From a checkpoint of a small transformer trained on Wikipedia: LayerNorm before each block.
Each number is 500 + 25 x the weight over its row's rms, rounded and kept within 0 to 999. Layers, rows and columns count from 0. Numbers have three digits each. The size before them is the row's rms in percent of the matrix's.

# layer 9 MLP up, 4096x512, rms 0.178, rows 2251-2263, columns 256-511
091:480520512471439505525519479529495527477459537489483525463495470506532445500508529530513482471483523468509415476493574524439536509502496494495513491506481483492477528456516497476509543493564477478503538516499456479528483471493500556445509507457501502512508493466525523485478531475501498488462509527492489492478476516512511500518512493505464474515505534482492530560497511568524506564480476534482505493480530513482500451510509471454505494489499520517506513487498507508518491500520449497476467523471496451503500497568525489516487521449483543445502426463495467512437473495472516540495489487487491481475498510515522492538477516514485490525515502513527485511501521469502539507493519494522493535510488512533502506488490539490495548492513442482491563519473522462511503468513538
097:476508454510482486453488494511489514545443512503521501452476486502505531460513514505517508487502507522421487499477493498511491535511450472506502521503484490524517463501482515500488448481541444458519508526510521494529530523506522470564486481484469491543518491496501473496468490510483522482523512493467504480461482482474497508496488501510518490512466513506469496461493468462499477468496494521516529509530471551556495477512446526489526532498481444502448480521497526518497509478540496479493476497522468478502508478516506513496495500562536514512475473511507496503506494499478505484515465485510487507489489533515488510479515499473478518488503530480498497498527495510548537520498531497498495522518516475490512488459517466481464504517494465511481469507475469463541522539527506
101:513467477521507486553477460524503542442532508533486510475492444534501475526494562510502498472473499543500500482496517493514491560499505496527523495510537546461502518502504495513483549467496485455501510483546518507445498493550537517469499522451475522444457500502491509493508531445499505518494506454507538488491492532451496517460457514488500482483482480487451492507510494523476537510528511497501578517501458511463530497481485520527484460468486491533502496492501518515510522477510535516497499541502503524539538467487465466506479489479449514468485492504479498448483524482506461540455546519492478495487498529485478565487513528530455510489494471504467508485456447508493490531475489495506529461510487474450498546526474538481476478492488522469500483512503455505478483514489481
099:543470470536472484499551526506439486482513470508507508468457497510498509502531519548518505454505507477469528496543539523509531475487487501473470472487482504495520509519471491532483490497495487512509467526530517489467497494522508489521493532503486513498521525474511487521521505489522516469506492514510518522488512482506476472497506492483467503536547511483511513493536517501506487493494464468490480484512440474506545516539490501534491496489519470450541478492519503518472467490474430485466478480468526520526522546547512475529517499500438493482448504468559506505483490504516466454528480504468497536486513519476493519495489540535457544517459512523489480498529529522506484458489507498495479508479541464541451488481488522491512495469494531482510497466503537507470513511461530
093:482482559506527481507480485493489507456519483487489532543483518537503423492483535487473497463527513480515474533503542498497545496500492501506485523491497510455487491508475478471461502477447491451515511480498535488518474493533548535536498501551507471540449520475488472558532500489499487497475505478474493508555526519553519465526534462459484471542445488498497513506509497503497515465528494543493483475559514494480486508545490489446506503513512489517503506536464517544516492465451488499493499519454522472549503466468507527531481492507505518494490491491508475515490453525511550470522462467522492521508522488503486466523498462496494467467521513527531494477459505510489541505499515490499542491493464539510518511507505469486513527496528493463494485521496529525459540467505476
102:523481537536508494494454547526499492499526503479518513441453512470474507507507510509510584498493503515509520525523497503498513485477511481508448476454487517477506496522464456537472459529480523517462487514459460496528514479460493509510498501505483500476547499505487456467452495506532469496484474480525480522527523504493491529444500458474521489519505506505523502516493505461462508505500488501489488497490489520424509475479492498514493503524498448515494519493519509475466459539501521548473506453473508516522503501485513531514464504503503542504496462500490503501467519491521452473512504522480527487528550485512504497491452506500507469495493488465528483486499542461493487523440501496496498486489467496453502528474476494479483495468498513506482556502491489497530529495480487
094:478500510473496567523512494495503524480528507506524501497504559521523487530531501520519545479489474481492444477480517485493580466541513550520487465478542543491475492492546517516462480478503488500458518527523503502522528501503524481484521486504477517539506529508450504541533489518550518557472556481480492499482523518480546511470492508466487510496469473508496480464490484484523538470502494544533474497509488522483439473506513475521504481500541504521514509502523458489520476471500512492501524483530490518511506476509502519493481507455515483541471490525457517513513448498432512514490496521474481561513475516517489512505503467532475464519481505525518492488479499509460538503477474487526518531480535487481495513512476468521490544519511522502419494543462544479499506533467504
099:482481519489462483467527497488477533481501500505492513490467481464553474499464486497495523455500506489477457514494495504500467520477488514513487519484470520512464502521467471500476524488514488536509488487529578517472525509513504506534498509480464484507496524476494478470497509504436534479470544469513500496496482535525540502503510518520495522476503486490497522508518537524471489527499530490458533479498458527490532467505489521492475507543560520545497501529493501528508501514473511514473466533499526487499483505529553451502486523451509526480495519493514545524514535546451478452497545539540545491504480494439440527519471467495505473506450486465522450453531535498503476487496481475528493480537542504477502479486466531487499535505510506479501446498505460484530540507492494
102:519516510496481475474461548535487500522534496464468499507510475514488498514512480527477488502527479456469492488517441506537532487507504442511509473512476482476485555523466526504499475526506472504451478494495514520472531497494482510497536515516565487511447489472468469495546484524493527507524524469483438493511507502469488516452537513487535494471503493519517490481507500474483496468494506516472521491472476479519500510502513512467476526522516533482503449506484535547487511486489498499463537498500506514478521483493481502503505538483471509506451517480529516461506531475464513446469531492494494507507476478487523525507504496496504456516490484523532514478499464464499501575514494524507511491424507498453491473446464542541511480501539500487531493544475522497513518539454483
082:547536468502540506443500576485498490466500498560468536483486441508451441480516502484520495508521492536482476462479511502477493534522493531512514487446510496512521476500503451485463501555539478486527526475488490512484482470501523520507494535450517497506542493536537506458475438531513518498493485506478458442454474469501538497483496514533564481489518519542549462510480488521478529519455539507481489496504499521508488500507504534483509521502527484484523493497546456525480513470529461514503530528483497482510495486470472482448499503470499505473500493532515514515519509517567477514476483536471488465487495486484517540485496465429569491497526512467509510483481532512525525463488503506464495504500526541515491550489540452502508552533471460454483477516462482496475508524525492
108:493482517536502546507488502519505529528543466474471464498480577479458506503481475456518524469521525473520512544500538507549534495487478441496484514534485507488470482531534497471520477495488500501513483502514493502498494534476513502510515520503507509468480476497559546503493494501489498469476476486518483494525513502523505580468473481522474448508502530480479531485473541479539533515514507482513516526453477505530519541519484510499500523495496523499516477490493549483485514440492481511541470488488506469500511521501462476510518520547495489495514504500458497455540466481491500495524503472458513487498481529441473522491495489490524501533472505487513510472490490497504494503526480475541487487534537525516458473457534484523506551522481481476488517516479464491531487558506536
098:476484522503502474516506496541532531485504517506508505486517453497483466466487506517504533504498499505496467507474484488509509471519470471461457495473488514525527515524483514532490531445488502466558508465472482504493470503541493514520518487525493518484512542538516515467483499446549484472483506532488498498495514541520520453517497508500448537524500453516450534503503513487428483519507511494523489489523483524488541506476539487496534507468498500486503470525499432500500499462470487488541491516497509488497474490482513510477492522500471472542499494487480484524482501539492485528475510441481438497513445488486479519552505526470514476539494494501491508458503494529509546513497491552478519517485521509510503489495462540527497503512500465558508527541496466488477499466510495
096:538458500506487511512446478522521483500513495489494483487537472514499489513518525477483479497482498492521460517517480502516473505492493500486491436457522508503523500531492504449525517499495552486501504473497503454494508412509489527474530495502495506480520502469507507475476492528492510498534486534546508514507542522512512531500493472485493506531524540516474451503483534468423481496498528557528467490490535487534510524505510541529501510534534497512484454467494456520545526440529504501508500517503519543518483491474520466500501557469480468478487501493512502489475537524504503508482519479502485525468529521527467525490482502511501525527566504454523549491490536493497502486525487501451511475484523514532479526508492483480505490530529556507505458480503501508532509504493513
# layer 9 MLP down (transposed), 4096x512, rms 0.179, rows 2251-2263, columns 256-511
096:489507552513511463545512546501471467495461513509535497519472533518531496494474512469531477502509530457525489511518474489500583506461489532480480544480484519530452502514502478472530502522467494460549515497487526538476496486479496540482545530495510517526521471471452500481482505481533502490462481506515468517466483505510557546499475443531472499554504475488532514476490541485473530516506495494503487532519535500507498527533511495442489494510518496493521502530510490506481505504512511565525509509512492491538513528515501550494513500481495479499518534490520517531516469484461492519513555483473508484501503507489491493509451496475513554510530492495518476489500487462561535503464511493494539506443522545479513506519485465488490532500515477503516453500528502465459552520508498
099:508493519501501510467478512479455457459527478507501486601487482496473469514468525540467522516474473503492539537520465501515475492518537503540457491471468484521469480534495475469506493510487518532468506500511511505500509550495504504485529498492491495478469466497540503522541494514515582532497493548529481510496496462477540491502466499504491468452493455464477520512505480522511545506501489572530509480469546510511538480501516487517444502487459513510498495508518534470517470509509498518482521500500523453490458507470518510478535516483538485526522511540522517495518501494453533505502488551511531490498510484515519485537500511516477510527535464478466452470535493490509477519538472483494471512491496455489521472517439501514470472497480487505476560488498535477488496455458490
097:488508528504495472455500492478510536498481554501514496504486494506519528499489461507577502474507481495496519466483512487491459480513525482516517469478536467489472478522518544473472508464541454485505528509505519485485480524496454511522501478504498525555494488535544522548494504497461511515528510507480504538448525520476489490491506518521488495482488477508531512506511505538503492487482530478489456537517525519544537499475539497446518517514515530504464506485514529485508498493516520477480489482519468476502529519462511533517517511489449527505538510475483510488500491523465533483490499476487449483506499508512512495469534469491508449529490500494480535465529543515530517487515501498459457478451474512539543467470501492469556488526528507523468521485481561459489461438499497
092:482494505490554485502501480533496498490470526483525526464514500487541503508475548548471493506476549467516504514486473520484500548497500510513517486493477514521540491449488511512525487508543478515466453487544516527508502458489501536531532504457492497498542525507515465526488531479509501474528472492471512453527438513495478462499446481481478480498500487528507511500509547523499479538482515482507487493486504471482496525480512559462497508465484519493497516504481491476533490518488487467500527511512529490472479517483534523496541483513488471479516490465480454534526519480455500530446473469455489453472493541480500504508475527512506489532551529549505507505459527456484523490521499466513521495529470494524532513495512504489520507480514461525483481516496436456493462487493482
097:488515515492544482483516513486487518491550494512520498526486471532483483475548504530512471467507479526461468521522494553497482476511498499520517492474499505500482506519493490533524487496465495509493507511519486517492453487499489529511488498482520483507533537522552505462481500504461500522517505540497496487524518499495499507528485491497532517438458483524490507521501474466484490517467491493526538500477528528516532470477491506466484500487505537535509523507525479495500499498480529503473435530496508451502535493534574486499490504502514521485451501482515525472510500512553507490503512464488488512536560461458502466512510477461524512517538434517479481523491469500515488519544504480454478493478471498500476506490508510533509478502529559477513513518522518465459548501505547
100:524497527513464514455514519484516521486480509530484457507466538546494480475496463451525467483558522472531474519465502456490489509509467480498470477497528517554513471486482537512471487538471470534520481496511512507503517515518495538507531537497464507497505498487513513514511521433455470534499475533511514518474508506494545550498489501479476527478540471489494503489512512497498473496502477537476512497498506516511470467480491497486554496479489509486512513480506463532465458518523480507549530488504497482556506531492509542494467494510508498501543507472515523475494540526443528547477535466501500476493456466475498502473471502435529480505487493485539537519447493478506518529451487548486472511505478480478518460511532535530478468517487502521495492467527518469509483452479523
099:416507522506561516477507543484529534475583526511451491461501531503515517476476503504475481522505513498508482480499528459484555469474474512503502495519472540515476470496500474514506489512501507506498520510518487506552466468528484515498494508549493498495500487520486470527516490494449509509509495511531509518477491516463518523527504498510486490484467517514460502483474482518525481478509495485494498482460497464507491495525517501493494535502543527468497513474491510507511461518481502471516497536504519518511494516488488489449515514535526486478510464499480510504510511540461502498532544493478451517500519498433491478503487478478502470474516514522518460494547516529521469492534524524525503516525491496495522489488520561466513509482469528513471494514468510510512443521534501
100:462507499495533474493503484539508531508545478520491530452498513465444521486510529509449502514526481489561498511527490497495466474523530444497500484517504452506491491530461493516523483516518494501467499465497479508466507463509489457505484518512481504500533509480537493498485516535524528495514480520497468511523518507498503504518472494483477491477530505463506453487507457450487526482552533503523479510500479522552533465486518507514490495521524495501484493509510467516487500499528505474495513435501490451514536508503512546554466464527511467520515513535461486484491451469446496491498518479465481485472472495497509532533483478514510525454447516525524484513499490515493489526465496515459509557494495519455512485521523552487528511523513512480512519511499447459497478483508505
102:525516499468526505501500489498504504521490510559495520472478525488466466504536469460530480492499548553492511478494497538466551472465483550480520449489482518529519529467524509484497484502519463524512509492512533471483472480564468465492452507520490523490545535520524497515477473474497532477497464495521507518513519494524503503458535524534503478510510545503496537532581509530486511512495472506437506514523473465470519519558449460521457473511503524479485524496528507511481517507510468509503515498501482495451479513492512540509540554449461496471457467536474523489501551494493453502493498478527538510528526475464465503503510475512533534526517502511522489515513492488490502472475452468468481521490509515496502544514472498537494467475499533499496474505472514502510432458494524
090:526498464521470495496468488535509479459496486461509515491483491453535544521452508473559510516538537486521532534477487483490472512500496560502464510510492520528476551517517511492485514486476470522520491483518501523452484507504480517473504499499562506510506497508461537532482520461503506511489466505463519542466496511506492470507524522512508478488455481459491519480463476546506546519487487526493547480528525481488515531465473525500516544506482449494496425493477490502493502507506487544510474509507501467477517502491488496460520508526509490531471490527488487510466470454529554520477498489492502496502506484491495514481442452542501467510517502454512508475499530461513486520494501489518436502481493447466509514493542522524533485491469493478507529517541495556515465485474481
103:473480487513497501496522493524506468530503488529519510528493508488483523533475479494541502503501505477529505498514505492525498494473466532523524562489514526480460489492511494522480495504472495535492496482539474535495496525482541423493536517539449524477466486501470494501522478460495505465545526487469485525492485469487497525505508463509474482473489497469544527543500528473497539498490467527539496480485517455513501524528528519506513489506516472466516481524499507482512457506479513452539481522478520488505498521497464503489472466491447479515494500525485490491455467516511476507483484510485526493498542490478507509492504467504511504526465524530508436456500499443510449477505462488507494491513510529488463498453457520534476516469463495499514492498498530472513502513530541
098:469505505498501502453530479460479504482458481477493483508484541540486544490519521451469523506511479511525518523507487498505512482535510505526541507488508493455472525494547524501491494505491488530471476522533502485501518540500455505508484528487478476488536497493524500540474516494459494506510509496516485503485465503488533518497493524508518494494473507500495519529450515477475527459525478513497499497529497510475475518550464518496499495465511506536509517515481521477503507492532483480496499482516522446493519455508485526512488507511522517506508466490469476420497529490530483551482502517524549538539492481497518442491486519514526458506440497523520534478499489434511502511530510455487502517530516464493509489494566536472515488487462512513503447531480479524505528537503508
101:536498522510521511500524548493483561502522501519498562512475505484514563519519517548468510504532477495490500520484470518485494529507488522473507518453470484499452504483507500528506479450512536531523492517543470465509499494484521494484506489520538461536507479527467552515499526538494534509497472513536525470491490530516464550524488448538464510474482485512494504517495512469472528528501461452470538520506475484521486500484509519474489505483479511453526531543515507476484479482496545521497518517531540498486516492496512536499510494541467481504461520476479514517485522503490472514485540490511495470533490506516504496559515470516466533534515472525528511506516512533552478523501442506496522529535467504456546512474476491507478496565502522477500469488533461502498479477482461